{"num_hidden_layers": 8, "hidden_size": 192, "num_attention_heads": 2, "num_key_value_heads": 2, "head_dim": 96, "intermediate_size": 576, "vocab_size": 2048, "hidden_act": "swiglu", "norm": "rmsnorm", "norm_place": "pre", "norm_eps": 1e-05, "positions": "rope", "rope_theta": 69700.0, "rope_fraction": 1.0, "qk_norm": true, "attn_scale": 0.102, "bias": "none", "tie_word_embeddings": false, "parallel_block": false, "init": "uniform", "init_std_qkv": 0.0463, "init_std_o": 0.0575, "init_std_up": 0.0662, "init_std_down": 0.0662, "optimizer": "soap_variant", "learning_rate": 0.0112, "weight_decay": 0.0, "lr_head": 0.00945, "warmup_steps": 109, "schedule": "wsd", "decay_fraction": 1.0, "decay_shape": "linear", "final_lr_fraction": 0.0, "batch_tokens": 65536, "max_seq_len": 512, "doc_mask": true, "z_loss": 1e-05, "train_tokens": 199500000, "max_steps": 3045, "dataset": "wikipedia_en"}
Each number is 500 + 25 x the weight over the matrix's rms, rounded and kept within 0 to 999. Layers, rows and columns count from 0. Numbers have three digits each.

# down: layer 4 MLP down (transposed), 576x192, rms 0.0661, rows 7-92, columns 144-191
# gate: layer 4 MLP gate, 576x192, rms 0.067, rows 8-93, columns 144-191
# up: layer 4 MLP up, 576x192, rms 0.0652, rows 8-92, columns 144-191
down7:526489499527479519460508509510506508519504491489487494512469491491410489481509575486454506522503533495480492501532459497511518504506512436536491
gate8:501473508509497531521470535500507510525469518541504536535503470498527475441522463502495509505486462430496542498490503520493508485463512494438466
up8:485508476503510463501472544469523453490522514485479471520519509512516474479534528480458504461465492501511493428523518484524529513506488455534493
down8:520510486523479520491446503499490504511495494521514518549516487490500489481487506512494511488495461529487560479490504475470479480496499544493499
gate9:515528503462487500479462507480519517467527539508528486525490477493483501489502525510504485513508521500528475518449543493523480519489497523498532
up9:412474521500523494554476512502521473460520534512533544510507435496517506474514494514520560482505488453493502474473488503518507486521509483498470
down9:440471479498504518509477504466510464495477510505515541510468456507486514482462480469525458495476476464510487498493498473521489473540506505506489
gate10:457487512481463487518512498467504484511488524508460469522475496506478519508499522467490505491531470453526520510484497487488491505512505495530507
up10:497527472513454487542512504479509489551470522539534479470478478509501485500512540514481523559467516460512521500551535498483498509505462502537489
down10:511480512553507493467462494465514519499502523511488485477481538480510533508533494467496526496505520471519500521511487513464494513472469486486486
gate11:512462505524419502502545504482529493455479505510524493524530511500498487493476557518457482544499546460457488478477493504495516507519522460512511
up11:497502470516513511511515547525489477455485495517522488501502447508518511483499466472528482500534443518502500535500508462555494494468529447489511
down11:529501494503516494498531515556514509471482459489511506505520432484458544486481515501464440462521466464510491538515521494479488524509503496504524
gate12:531499474474486481524494497504466488509441456516538456519474486468533452481521449473486519537439554522552477482463486510514570433494514477484519
up12:489512471508517534572463499483504510510442512500528495539483497470510542443518490539513508553488503531485526484467489498515528521525491512505517
down12:523496506505477500504511517492519537499493471449531466509518489440475520544581497481494523516440517515462499508520448507490486456517541450518502
gate13:491516501486495507525502493535511496493523497514496487519502476519498514501517514513516493488493508515530470499515499514526485506493480522485504
up13:504495525521483536498513480536501513433463484488493503508490477483458496489446488474500530520483509479448516517500479528454491502491505501545504
down13:494511492487460535490526486525486519475467495503481464514458444558460468489475508500556498474477524488496482529469504533467505493476501512543514
gate14:500525499534542506508539479498490520488467499533515482475520462505518553512540510471474487469531536519490520561538544547473477486530525507502454
up14:479513509494491465495488522488495495512505501497505514503530533471483492501506564466520521519522512522481500515551478551519520509530469496519537
down14:526513480476466485509473539484496506466504468526528501561488483501492505463478452551469520508476518524452481478512481417480540485547547456503506
gate15:506556483487535506505508454494510492491530470522513484525538476490510456500476510535459490473501499549507449468474553451502510523536477533511510
up15:475503560473554505478499490527530479512499493459477477468494529465483486490487525483510500523497473527476424504483503528493467524518497534520460
down15:522527573553530524494537559481548456522453488471521493489479478493513470460550485483476481506464457511516490523536489526464494500477527457542515
gate16:476497479503486495508496538508501455485512473507489534481495507483474511533506457485428506511449467540533475503496467499530500507481511462513520
up16:498517473528492513550486457514489464490499506477526523485459500454459524493462480455499469490483458521511506472494494548476484497516450507522531
down16:525471504531504481523483488540478502530528522505523508503548514499506495487519478526525487522511459501495471478495493467492502523536502498484505
gate17:489498458498468526494498494518513525546483463460517512527496477472498512479514507514512502515533513528526508516512542497519477514485539540494503
up17:499494512515450528545511524547564468516515495503489503480496468477462505446566500473498501495556481525495496508464561433469524464530473526517495
down17:492461492515530481477463498526478496510502485512500518494500520502519493525514528498486471492520538512479522515492507530497491529478482496501483
gate18:456514469496521510514511508501438525481472531492490486501471509460498473487508491504455507492513499535492489507476487521508511523517486476477549
up18:466507505519502460475482523544495514496484540511476508486469514518496483496548509491536496545486516494472512491538536506496502504517480518466562
down18:539545485519489502502463564510480496502460500499497547503465502494510474483540488517503484491503516492503495492473541525483473491497526505518470
gate19:503516515488477490450468521532479471468504532510530520513464520506486526508504456499457499463469500497547491487488516499507510487500509490476505
up19:463466469529487534483509481495479508463496498528471484469512487500526478472499505476544519496457493540471479497497486476488522509504491504486493
down19:526488504513481527494529541463554469516439467498503476501467483529505496522487507527523479521508535482527514526490449451497490522441503511525466
gate20:501449503458495530520502461466500550515490508518505485512503474501518508549465476484510542446527481488512523491516510528478484463514505505508511
up20:478512514500487503511489503524491493517488486478499480502531508444489479470493517515515477512497499474473542512500475453502498437476535462483527
down20:501494540500526493497470470500508519520493477452508507491489494458490535476498510475483516500544518476448464487467495513495566479529493505480512
gate21:496458464491518476486530497495524472480467504504498533511539491494432515464526504449489560494524491522519461475501521471508501508469483525502472
up21:544482487481494509444526496516508518455483498487511512485508494448518435484490480492520508530486495501507444512490480495462497450475497532475473
down21:490518460525497502553501536491486459497505578473545492526470514523515483515502472478491501494498503506528498526544460486488522535502459552520474
gate22:459481495488512529509489495507559527465524498485517515511479520514497488490478518509501538514533475507483512530420462481510532548513527534460507
up22:543497484483485476497534518480546508486524494499547529481526440525513443526519512482545498463498482519500467491530444555448448521469547468522508
down22:440499472452484501462485480500533496446507494532504537496527460536498468479500486477510552499521521477481517457482443505506505504489542508477485
gate23:508478474492471528464481549514517527567468527492509514484484530483511530501506525525490539548468507512505496530487493469473537479457468512492450
up23:484505525493464524488478489463488467493517516513458479481514491479504482554496503506556503488495515478504509491508462490529483521503494493500521
down23:505477523505486486544493499489473515531504502481513508456510533494522485509473484486470520469492512521505519483512507497486511469556496473504518
gate24:532514518487470504492426542469521465511496440495497426476527511442518504493487494496524513499489517472519481481503516506472495489523494519538467
up24:530502458470497515542531475483496508468515509553514505498476516543494469488520508513529487506490512532507465492524508515507498529500503517499519
down24:478504482521500504471484525515468486464490519518516467515565488487507520470488511499501484518462520502506504542519470493498535485498491483470544
gate25:483492522504493457470498496438501511491525476489426482484560519518475493534537474525499524476520511505493467553537567487456512490513494506515470
up25:498545518521512491550527524539499477472468500509520514458506484524522486478457514536480527468526504531521534505524485523542480518468504482478486
down25:504510514490515468499498528545465485501492507463502506503527488564496479555486524493513482484500504496498507532506490550475542489494481469473493
gate26:482464513516469493532494487494511497454471491494505505506516480514543529503511506494452508531506460454483476479497483463501512494482506502497492
up26:503520511480482487471506483498487499496479508527491477501498518451483538445494488519517520500535460423495480508510508454462519517495520578444535
down26:498513502547503528490526513498500505507491532492489472501502515475519514512534554481538532495518490498496506500487464494518465465561504523530514
gate27:478488480493522538507553526507521466506537513458475464536515463453491477469513519517528506523435516502488482491499472482476504485469480523500492
up27:479533521529536506469496489493476473518474478458519480478492462509510488468478503487500527549516506511469500520461503462501473537480484487518494
down27:504508479466520515529532510450514516498529509498529480454487486459516474488542480503528528494502508497483495473507463522503474503483501445484484
gate28:463477490555527535490508486511538526535546482500507518460488504531528476469524475507465540515542506524489497525451491443495495509528506473464527
up28:542508504527485438513482471487489491484492509473492457542487482511513493489500539527526511550535528494539461465497466480495469480500508509494486
down28:485498445511518512510500518530527516489506437479492550494518482454513491505516461514510552513510498496460495519434512480487503487522506495489483
gate29:498510477516479503480516550482513492498524496485488528500448508471482503511449512552531506463454499508500507508485493531499519519487511481500473
up29:499486487525438548529477488482470488476461489539509488473554511462512547468547462475496466529465581476493499478528495508487515484485481517488557
down29:524490484481502511456520508525511494523499498528479460503467498474522458531486516511511540536476491502538517469499509516501528530458517511493501
gate30:535530515439455517500529492475471522493525466549527488497541499500532495458491522514516487460521481503532492513510506509556495541488496530482515
up30:522496529460512465517525540483489520529551470450505504484476471447477487486515539481458512491539484492451477533528506494484539538495517492554500
down30:457476495506517469477482518467533485456505547509552491478498536486504461491483536493517510526469515503496454491459516492539491510487468507500493
gate31:471490564495499548474500536513543508523487515470481513508520486488490501472487516481490499469439532505555500568489493507440492506504517511488463
up31:500496520503477510513515508497495496524494501471516508541479477505483478497503463468488492464438459476505499513533463479510524449483503507500489
down31:538485536459506507491544501525539478529450528500509498505489479488477470528481516478466517453451492526501506555470453502491473509516482478504474
gate32:512487470495451453460477523513498473494480470455470454537513517480489498498525549518504477488496539492480477489507520503502528486501524502512481
up32:500523544550498505473524517449532556516529513516494519504498484481505491472512508508459532503480526468516474530495501487478485556517484496481500
down32:493494499472510544498496471515450524471525480492541499465507490520488490512505496519515519524482538506493471471498497500539501504479509494475527
gate33:523475521503482502508491501492460466473516460465504518517489491509501501445538482526467503539500494500509507501518512495488480508497507502528514
up33:508516479497458468487530492492545512534509510494487486463525486495525481510476535468547521506517542484513477521502495493489499489473501539437477
down33:523483525470533536498520505459514511489479486452449474500491522471544520465537501537478519512516525466521510487496495481494500485450492493508488
gate34:567472502491491521524504488485436495482532482454499511482496456477477517526476479498516486478534498491482507486488502543498453492511498452465486
up34:521463510498495476498506526428469495520540468520514496488520534547489505481526507522504510484538482487491563460448493493507498499497502514513502
down34:505478498507479506465548501528514508525534503551482488534511528501572460505485477531506511515504488469521545506501514486502471520510500508523512
gate35:491467488478507503517500451469507503477519531512529539447463516533524516509520510484510527530469467463518510515538508480466490496518486521519528
up35:505463543530504503522563519578499465511478477519503539473498496475481491475475512493522490509523501517486507517491522502507482479464482468484509
down35:509521526497500507505482525528531521491555500499497489489508440494486494546489530524492478512492453493524511489517484471500473472525492518483515
gate36:471547477505487558524538472508490502514489502488513457520524476516474482498466506488475486470482544515497513542520532490485538485509495470474483
up36:442506505499510534548471506509494465512508507478536492517474483518495517465537466516506442527505473490535531518514491476485547540519486523496490
down36:519485478502484517449506502485511504472504549493448516450527490481502529516536487512516502520526495506492502493498493504507528507468490561519494
gate37:531488524509509540517460498459502480468532490500527500516498524490488499516510517522494518451491515503465506487525508488482520503505537466490457
up37:505477495489535481473482498555527491519513520506552480502485456479524495494464494484501475502499521537530519481515476500486439502516508520508531
down37:495541508477510508492514521546497493531520527487457537483516543536527488481512459470511450553501526510525481510501455504504509510503480527451489
gate38:528437477483528484472471519500479483547462519524497528479524494497492508477465513493468477474507473549526501533509475477466520484530531479491506
up38:528496496521502466514518485478481522481464461537523508511467480504517484476493445517547480501485532491513535439488484524516522498499478483478511
down38:465504475482472510475487505496489544523553547530477506443499485501482492487516509485498529539505507524484451492518469476457502479500477476522493
gate39:496483471446517491509504463474511485500475462516498506477503480548500464530478454513440517524522485525507478472514512516473470513538500519460510
up39:487516509452513514513466450491515512525488540471476475476500490532497476505482496482502475443497517499455513471494503491505515488487477511495464
down39:501464447489560473487484499525524458487492448543543488503480476494516476526487450501456516542497496497514513501469544498486507489479517511542485
gate40:465520477559520459497481528467526535504506477499483517504490462488488491524501475502508501502497491526500489475504452570534504565514476455491490
up40:531515443485516499455512496508483518452513430524495550515463526513491517513524513520475502498519545506464504505526496487475495473447477499497476
down40:504514464493560502518511480489475525488514512503481500509532495464535467526461517471518516481508501472525472512465487500463504479514492490506495
gate41:523496493497504464496456467514500530488465542467522515533485485459501451524529518486502543539487530538503478460506510508499485518522503464495514
up41:538575513492530478519497534496511469496481484483467466524517488524490496487496506482502474536487513485460518490505494536474510512508506541472489
down41:501495482515486451505518499458504603508520492514492526475509473469511488510533471508485544467501485471494484490486458506508501458493517531477483
gate42:492516472512478467518522488458482471532479498447496475486497487563505523527458510524504449532457524499441521514535521498520508450490539493481480
up42:522480515491512525452505469499487455448496522480482456496453528516501440529452494468493523478446503510525484466481470495517477506465504516518487
down42:484566496576476500487550500525523476516488533511493443476538486497447489502483536505494533530513519529495506502477460511473482506457472499478490
gate43:518551523491506467446479466482491547523512454528517482475512486516479510495498491533479470489555501455485469487486496508495539468494529472519451
up43:535538494475515496474507463463522496525480546545441458492497499500503513491480562520467495468453493511488501485501444541484480504502462465493473
down43:529530522503451517503535504507495505501519525494490475521461477513540508515471501493511523494518508552484537487494496480508515525497490490474554
gate44:465495485497548522521499494522546524520480494509545509478492490492486498500490520496530475493502507484496518472516516482434504465535492522508484
up44:543532519491478443452534461522457509524553487469500478507498504490466541489492481505496512473537495543461496493523557459447441480524489489546477
down44:496499524516494453500536494522447498483504509497479539517520461513561508523500449491487535492523461535477488524534477525518503494480502506498507
gate45:504516509521518517518472515444472487466499511520509459501484481490469507512498515529514519500492524497474510481501508491506542490504491481564451
up45:543483481490528472474506518526463479528494536480496519529460509508515516523506491478501520475485490488509511503505495497476492518505492474492521
down45:515493493467501492514534497539418471483515528471462529507492479504542509461464483493522482506491518536493513504483525497506459501539471445502557
gate46:532504497485468537490494466500513501472488489464457464453458455493481528519474499517499488486489524496502516487518495550463497492491525496478495
up46:524482503475507493516546516529520495452452515547512490533512517497490463512493490529483483515472477525544467453545484493498514493508513506454495
down46:551530461468531527525477514504488504479522557511497513491491483506483527477468495485497532541502471547505521503476473535507509496493515469519475
gate47:474505516520527469486472492474493502507492505495522498494499488480488509497490520480478542544541500510453540499543500481501491494479505485507514
up47:498493485486535519539480506497511467508503489479542511496502498526462497491506525524515539519506473482501521506539495517456497473521515486506495
down47:549548500510494477528543491500519490457476524536519513486486534500513511487467497510467491462513489557527470482506518520480518523487477500474478
gate48:481461509488509499534531487469503446487514500473501475483493490496544466504452522515553503524521531460499499488507461531469525477503530524527520
up48:518531492486504485513470469518489521487462531484522500476545533475493494478463561454478490511519503515505521527515476535479490471506511482528536
down48:518476521533458498523505495479508456490562474520478474482497470493498509540485493511496499505488496506478491499459503530534495506510518516515477
gate49:542513506432533501474516524467534506493525485485474532527478511518510502505513475512492499503495500493530496488498508525506511492516500517524489
up49:445496508537482530460555504470508509495520540521529490529510513486477482510511519473525543478466501450499510483475507521542502519528496533525497
down49:489498495480468499510512515535481488514495552554484545518513502509472458511443505474489476496494492446530512512518500506460441507534536519504512
gate50:458462556479497502494539482477535514485536530539487457508480472494511494517515514515491539473479499512524519450487468512464463508532487549480502
up50:460521486466486453524484517504502522508515493526523488508476491520475511517509486546518500520524457517510511474464522472470507470524522464497467
down50:459515502504526516473518511490525466521496487491477503517507506484555485453505528466485477502532477513487521476519522551548535465522444533517494
gate51:525501516489492544535529462456446493499539540459476486472448516495461503501515494525468483514442491526492461514510497526469536513493475523471486
up51:477534513506511447506491528519504514508478526546530475504529522482502487449501502477454517431511450443487490518486477492535456489512536526538537
down51:473515473480521496487471481504491527473508496521484491492507513510510534480470498465526477492515446558472496468508500511514518498526502474538537
gate52:505495519481485484529517560502490459506482505503513528488490454497452508503501524496484529490489447458482468505492494483512512477505485522462499
up52:489518478515486464533518523524486495507495486533481471526511478540516524461513476476491484475484476488475481488492526495526529478557535505566494
down52:500459484477520485508459521472492518522475535534479484483504514511493505511472478489505460474476491540540481551488477534539480497461496477517475
gate53:514480527477479544491502486501516522503499510497514521510509534485523560535482495454504466477510430489562479522538480480506504514502513485516511
up53:511498521493511508491497457513550526525532498506518498515519437512523475459487532491474476500469508531516491480519546527513490534451464474484510
down53:459479525459493474530473519445506492533516506510500477517519501438497504500543517535524480511506471474476479501460492475481459463506522505532532
gate54:505516498522507485498518509510533487516509500549509538472518475484513514456486518455522533464488497480487487524484493536526467521465524489482468
up54:460566486529498510470498488502507506528467527518483479472529517500552492499502484528471487500470536489498468498541490526461515513480574500500515
down54:511515517499496510483469473466468472481540516479500533460522507475513521531468448500464479484497467490533469517511525473513481503521518508502586
gate55:495529470494480493520502474524504456498513489492505496495489518481474458472474497457502495521482476475466486421492455490490528513486481483506484
up55:516488464495504562512501506491506515525522469492518512478514472517479460461494477505477496509497502508489522472470477501503529524515479465503510
down55:496495497502539445502517476510458536555531491464502504518517489523509540469511489553488471508507537523455469514485501506488555513497548489534513
gate56:441462453517498491535465460479536538497518482482505516458486471502452471515514514494473514475458517507493561505493494526497484516474518506492489
up56:481521524500501501520507544509498442511521499518526523508501493494504495505527518486478498519530510502502502523532460531500514522495521548508516
down56:505505487487516549518489520496458545495486568486505506514507480504467484528448468495515459490488500490489474509516478499542478496496512508526490
gate57:499519512507495486505506465486457480482562499493503512516512487574501469431521537505505480512493508516512505519488513543494537505470489464461492
up57:496535505488482537495458502533496484491554522487490534477523467498539511506489462508530464500484515555510487522478491531492520515496541458532480
down57:501506501493554490520510523494467512518481522556538489494513516462471477517546538501525493467456532501531492440512476506516505486488510451483451
gate58:530471506501488490476452512460470528468502514497496497502475501480507468512517474503470483539524486520492497535496483537434513506542536547466501
up58:554488475498489467476467479525473520496491538466541494499520470499551456504507512490517529495491548490485513510525510538487493518527490467477473
down58:490472524499475500514467491479553546531524532500519488518501458497519516498562498529500484522512518502470497496494470529465476485547562507536514
gate59:550537494496517477513508541515509467463496512432490431521480449513524510467535507493529534477514521504476514507535485496489525518521522456480466
up59:534447554480524512556512504525474464524465554516506518458492511499509506452513489533522473507527521479537486482542477486493519508511507466469537
down59:521507510497473501502513546466539461459491519504494504487488458511487521527479492506545519460510490493479515513501514489494516509520524512503516
gate60:460505461515515473473511506507500474509502479496494507491481482498483502509505522488507534506524463507497473489475499520469535529454535491548511
up60:525476508523485504465509481485468501500457522551531477505481499512484491527498534515518507536487515492475505506501479476531466437499500468474488
down60:512447480474488482504490473479517505495523496487509508474502577490493537505517461484466508544514472488459515509547467505487485493475511537486523
gate61:500469471503490484497500489507508558516514498467508511469499516463490501471481517541466476509478529450512505514530508508480509477506504522475526
up61:486550462488522526501499491478501521502514501514469484484462452514479486507483512472504528506477481537452465495479482480518502512469492496549497
down61:519450504511487464486534513515488520507529473499499471490480536471503506478485525478489496515501515500482518512526492534456462457457535481491486
gate62:494527523478476538472469497517530506493487487487505529492513473511514508478499491482521458489532538490472485468448511499492492495515508478489494
up62:457529477520464517501483492459505489483491496513512489564480516476480533516518493510491531536468479454439495503561481482513489483518495512478504
down62:490460503505494494536517457527496460545498489494530508540507539549484526496482481475514510485484531495498482516481515510498460508487460514495518
gate63:492505483486443462511507470525517485496494533477468483525499478461461553488493512510448498478507499492556455507470510493450477505461466472487474
up63:492481519501499518450414474491481478498519501541478526498469540485473500516544489492460479506503497488491498527504565486498512519487544492528513
down63:486474480501492466486510488472490495545507491538511519488523539454449493503479515502480559491517551504494495520535486478501528517500461485477495
gate64:521500537500494552557539491495472527504546501478510508465503461501509509511511537538498506534478525549474529486465518503458562490471493533473511
up64:495497513491526548513524507495514537490512498500510481513481485510510530508477498523501484494531499492498489506497542484496518531522507480535494
down64:523474518473494507487511465488531477512460483483468486450504528514465532508460477483463459484523521482488502508513515511463495492477510510494473
gate65:494457512487480505495490531499528497469503473469533481517524474518500494469516482468488478467465462503497433466480481478510551512482529491543487
up65:494486496473498519496467508493463479497467493548443489534467512533502495489497502503511477529495526548527489568544474500531482530510510492474451
down65:492464535491494509479474491505476488499533483498502505489484460489536477519505482481534567515488514490461534503571486505480486526468540498500511
gate66:523497494495496488500504505527478502548512480485482494491491504507479490540492482535482453537494534480515529495507482516503530486550493511507466
up66:473511507528496512481468524464541510467509485513505502499521477486505540494504482487480573474524491506509468528479504487506486533499516487495528
down66:484511484534511505503505475485486511471516487469487489490521458545524498476523517479539534521468533508508534497480465543484490508492476527529506
gate67:523547511465489473517532512515495505527520558472478489500501433467502492511495509459512475498543495486536499519528486474482505503520519522542530
up67:518486484516530489467518499519517496512538551493472499479500459510518519460531567516487517520486506476540529493520501530498570518519487474506532
down67:521480491537525519479503542445546526511508536567521456489513462492470517441493492521511520467508492506555456541503536504501491524443526509489502
gate68:522508516493457482471514559529531409525481475524474503523459528489487525490502464499456476508467477464502518502500493542499491488497521467515484
up68:458443478452525459549511493501496512500477529505531521479525523481491515513508470517486518496492507473520480487446546466563487509476464553467508
down68:503491482477466503495493529490516482492539540494482476508551474474484476530472511531480476510472496546505470500490510499469491509527529486463489
gate69:490551490487501513518534535541497500512567483447494517454494492521477527496515517492484505524476507457477499528544475561430543515468505485530481
up69:529509520505464505481500482489473493531562509507447519478477494469493499498459481480480535520524523501492519510488462564515469471509521504532498
down69:483489472494514520492514557494506540445483522535480517518472488470488499526500519526521497524483446536453528510510537491488515527511474496472464
gate70:542481545489470502510534480461479509507498507521436460539441508511456503519523498486529487492476489494476543523478532486509504492491520515505530
up70:499504479499477486511548495541446494572490501506481520515480482482481509500514535534483486468526549500485463489552495528468497476532514467481468
down70:455467504492512491479437496501517479486479477493526495507530490476522491484521512533491517453478540463537490466544508512495500518511448516472522
gate71:508517468490474477507482492492487494520488488518539513526497492479499471510466483509518509504481463487500510506512505490518528529518501513507503
up71:518527517497522505463458486482495485478448457513517501522481480511500487520486490490495471502503509490483499470487512487473489515473507500482519
down71:511468497516498495484514494514486501516489503482503476513519454491506526529532512516439509554510504519495498511504473514545482504528504513494523
gate72:448511461518490487485523508480507491480540504551480476498520437480459490486459503456533531498498480487513495473508519457494500516569502507502527
up72:498514448467482478565459448503502518513515538478537483479483517515519465507469503480485514522550454519488467482499501491521455532470559444512436
down72:494498505493475484492520521523510549462475519538544555475506471449485493521520520461512493511529478514520508527496513525548512519544526495468465
gate73:546536453517470504506487513430495474487501538506526471502485518547489517557501548493453533549550473509512514502490519462502486489520527497501513
up73:513494507533490487503485498433513530500515475470488495516515489480500499546496483464526487472450505507470471465533507455510472429504495477498499
down73:471507463488514495491515457557474530448520482472546548532526496507519469476496481475511451504508492543519486469510526496510501486474540516513515
gate74:505548553564521509541453557530464481536482496509505503470470488548487501481503525496521537465483495512469488532504497486514444515511534491521511
up74:519504450461500506460474482494539525502494494483504509477498512452513468532531513504517479504546496535507512519516489504525510467515455519492508
down74:515500519501487490503518459531522476479519501484485497529493501487471495485477493510522458496494523514524480507541482535489551511488460499485484
gate75:534515499489486488477523529475517479491504533553472501511462461488447505516517511503470501461492516484494478489514508485490522490473462500432469
up75:491508519477486509476487486509474528484514508507485482469500480496435493480509528493477487524496543496480516532503492466501481517484477504511547
down75:494504529491536505505533470518471523477501487469448504535511487494485500491471478530517535512512466521513489488489527506522486517496527497525514
gate76:479534489509526506495501542486511508468521507463475484439481521476475511482526509492490508473482474493490510514511537511502521497484536482566499
up76:471492474504510456484546475498503514521489465525479494525526523486515525507446482444503490493501529502516507550490486449501515496515485534476493
down76:531488461507500461511497438499456518519490477526438527469496512467497468523449487475514534518499511456522508498529477462492532505498501539473486
gate77:535522465488458512511529514513527508549510536533531442488473495457511510441502519470475522544544490495531476532481480516518512484452478488474441
up77:520486494481488525496487523500485486507519483508527497487523511474482460523539503461523503490506496469488480510500455504492508526488496491480493
down77:454497509498467479482477473458496505499544482520503491491509468477481493512521537535537452474501474514491500467469537484489484492521530538492531
gate78:510500509487511523463510565494525525521483472523476446451497549459482519525485510482533488472473519475502487558514478550545490492477513528535494
up78:429532444525519516505516503498466475467470507443509508502491505501499546463492518513488549494504486539499503492493494504471477534464503523553473
down78:520508493510515539516495507522525494487551485507508511507500507484478465543496546495526516504497509484510484554458483486544503483500503478486540
gate79:506495494517512482516537460509509506471466551513506460480507490470503494491499496454480490476490501522482450498476489572497500483522496478493536
up79:498486525519479484525507524472509524514540550492501490498536523508483524500451508494490493492533485458508486544515484502527521511507482548505504
down79:484514501462543544489495508485490492493492454480502496465476461482465440489493538508506470486490515528488521510528514508521524515464511477516483
gate80:480455501491497465533506492487522496562495464539483502542513466543500551512485538479489459520481510513514496508478432487489508518515477503506503
up80:529509527493498460485520566487510529548493507497448499548500520506490509502503516478536453504510479495489479492484508485447502495497451497473491
down80:480484507494519484461504532458518531498509484502496517516481486517497433509507487509543460464484516491507479485438502527509497475445477532492514
gate81:557534511503512527466523500454490497523517529484501527497467466505521499501473496465513504508502508499534531505504534546492512483526480499536507
up81:451484499494482439495497469502503532451483528475480504498481523490491506470527497506520515537516488512465472472483507478502455519473488452508496
down81:509507483489523482539509514482533493425486525489529494494485501524464455487498500504493478464490532529512491502491500486482496464479525462528497
gate82:499518498501505499505467541493477511493468493482496484488496500524458528473492483501514528474518470503515484550484465451501499543504483531487535
up82:486518499499548454509482495522493500497563519509506518488487547542476517499458504507490458459458506465490501496473487484541462523527481488513514
down82:538505515496479475508500513507482459527488529483497540517514505487512485543524500517461485517495465494528489515484519500446501515498498479474520
gate83:465489506526490507486560499539495497502496476516529543472530470513489516504525520479460525490464472506449542511495519501497483524494513505525491
up83:503529516517513524518493515480479477503474487481515445514524479524517521516510494516476462470534527499505461529492499509487486501503477490484506
down83:483509532491504488474540481475469469512477487536457525496517464538491531508504523507470546517481465490490533470487464494501511468510532483498488
gate84:477501467511480530483487510435535490492505512470439531537478516477542488548474529481556509528453531507495490496531472530507486489488474499521475
up84:533475539472440545494525476493485495501500526521515503494482488515497480483466508551518523519499507508487540515516482504475499472473504539486512
down84:511508522474466521460486476490505524538493497492506516497528504463482482516539482512504522520446437466526533484529482499499471491497515511494517
gate85:520521505498510505505519552516518492534509458493520467500447523511508461469536504529512502508479486480526526505485528453500488506471489489520456
up85:490545507538508492480533480507490504477520507496500474472503497458537520542483471528561497496493480556474459491521503502497491530462508490525460
down85:501538512510523515512502504477509436491488465554492519533465574496479497522492508517499549495472459467501506476536501501489521480496513486504514
gate86:437479491450505515508482506493492517503484486518507522517530500467486485567504501526500485472534522497515496468484494522485522506506552482526471
up86:498524483512535489522481514511519496471452459504484499469486472521546498486478495504503533488485486493575470560508515528469484520521489499493542
down86:500517518541486516499485455500527501528468520504499465491513533474475499525496508481467490476475513506509505526554528450511507491526512491549466
gate87:523520532470511501471448507471512510456507453490492525498525513487520513521516456497502512464503521497491487553511471450537462528482528550496509
up87:441548520560512525527483504502477516479488494498500506537490537502531512471555493467539503525493511464522505497475506459547532484494465467536491
down87:458488525519508467507502517540517491508469476480489518503516493485521537513473528499497517518499492567507525485504532532528518526487476545475535
gate88:508500509517492502497490506526512536501502516522544492533479526542510481464458471540494545502519528470508460520504536497431494489488478540471499
up88:513520496465479530514459530490542511514539503533490526445485500535473458503512477519507506500493501488483480499506531507506462512492527529530525
down88:522495532533489466490479543537451502492488498458538504474455503494497514489486503474509493476494510492553538498489566509504492499525495492508530
gate89:525507532512532473493468511517547513491475466466506495522528461516519478529490479531495502450485520499542486486531471502485466520495478507499485
up89:498462494475494502518535502480495524510488499498491503554478487490499517530479537493463526464509479504518497503521519544498512534459494494518468
down89:480502499494495497506505500479508491487531495529473506527500494434456506477514518508507471499469485531455517498499486518528481518491516483553500
gate90:428519456472512496518566478486464497506561518532449484468480530502478536509528488513513481492521509461462477471535506504513487527530482538533522
up90:483515496481501518491510497501540477489523530509440476447462475424540543473485509522518486497525498503534449517525541519477484475490466512516524
down90:506480487477497525496513499494494535501520474460463505518517490476539513492499487501511514503466460495543490531518512471451468487479473540478473
gate91:542535496489484517501485531501504471539464499508524488521460470448546458506521464523516522483472498499460486485529517537525497545503489480553474
up91:511536496512441575510479519529485487482444504510496501472528482511458492469507508506520521500498467480469484528495480523531460469444466483502498
down91:543542558517536477517526499512499496526506494500497541490496490546495497485536494472499461491517486495498480434500505490543497512492487519537458
gate92:492483453488522527481480474492489504508516487501488474523533459482530506511529486463503513490516503433511525521484543523480504488488458529481497
up92:488505499529547468502516571472548533528495498517483518515515516468471512478558510509461523495522523480509520510486483470477494508487499512518536
down92:503519524453534487528487520530455471515495474515450521524518462494492518474509513505467480528527463493482510505526501436515518465529504520546496
gate93:484487550435493523514526465530502501540447496501517491495479468426497490516508486495486495485507495507489479508543500503519483514483472445503519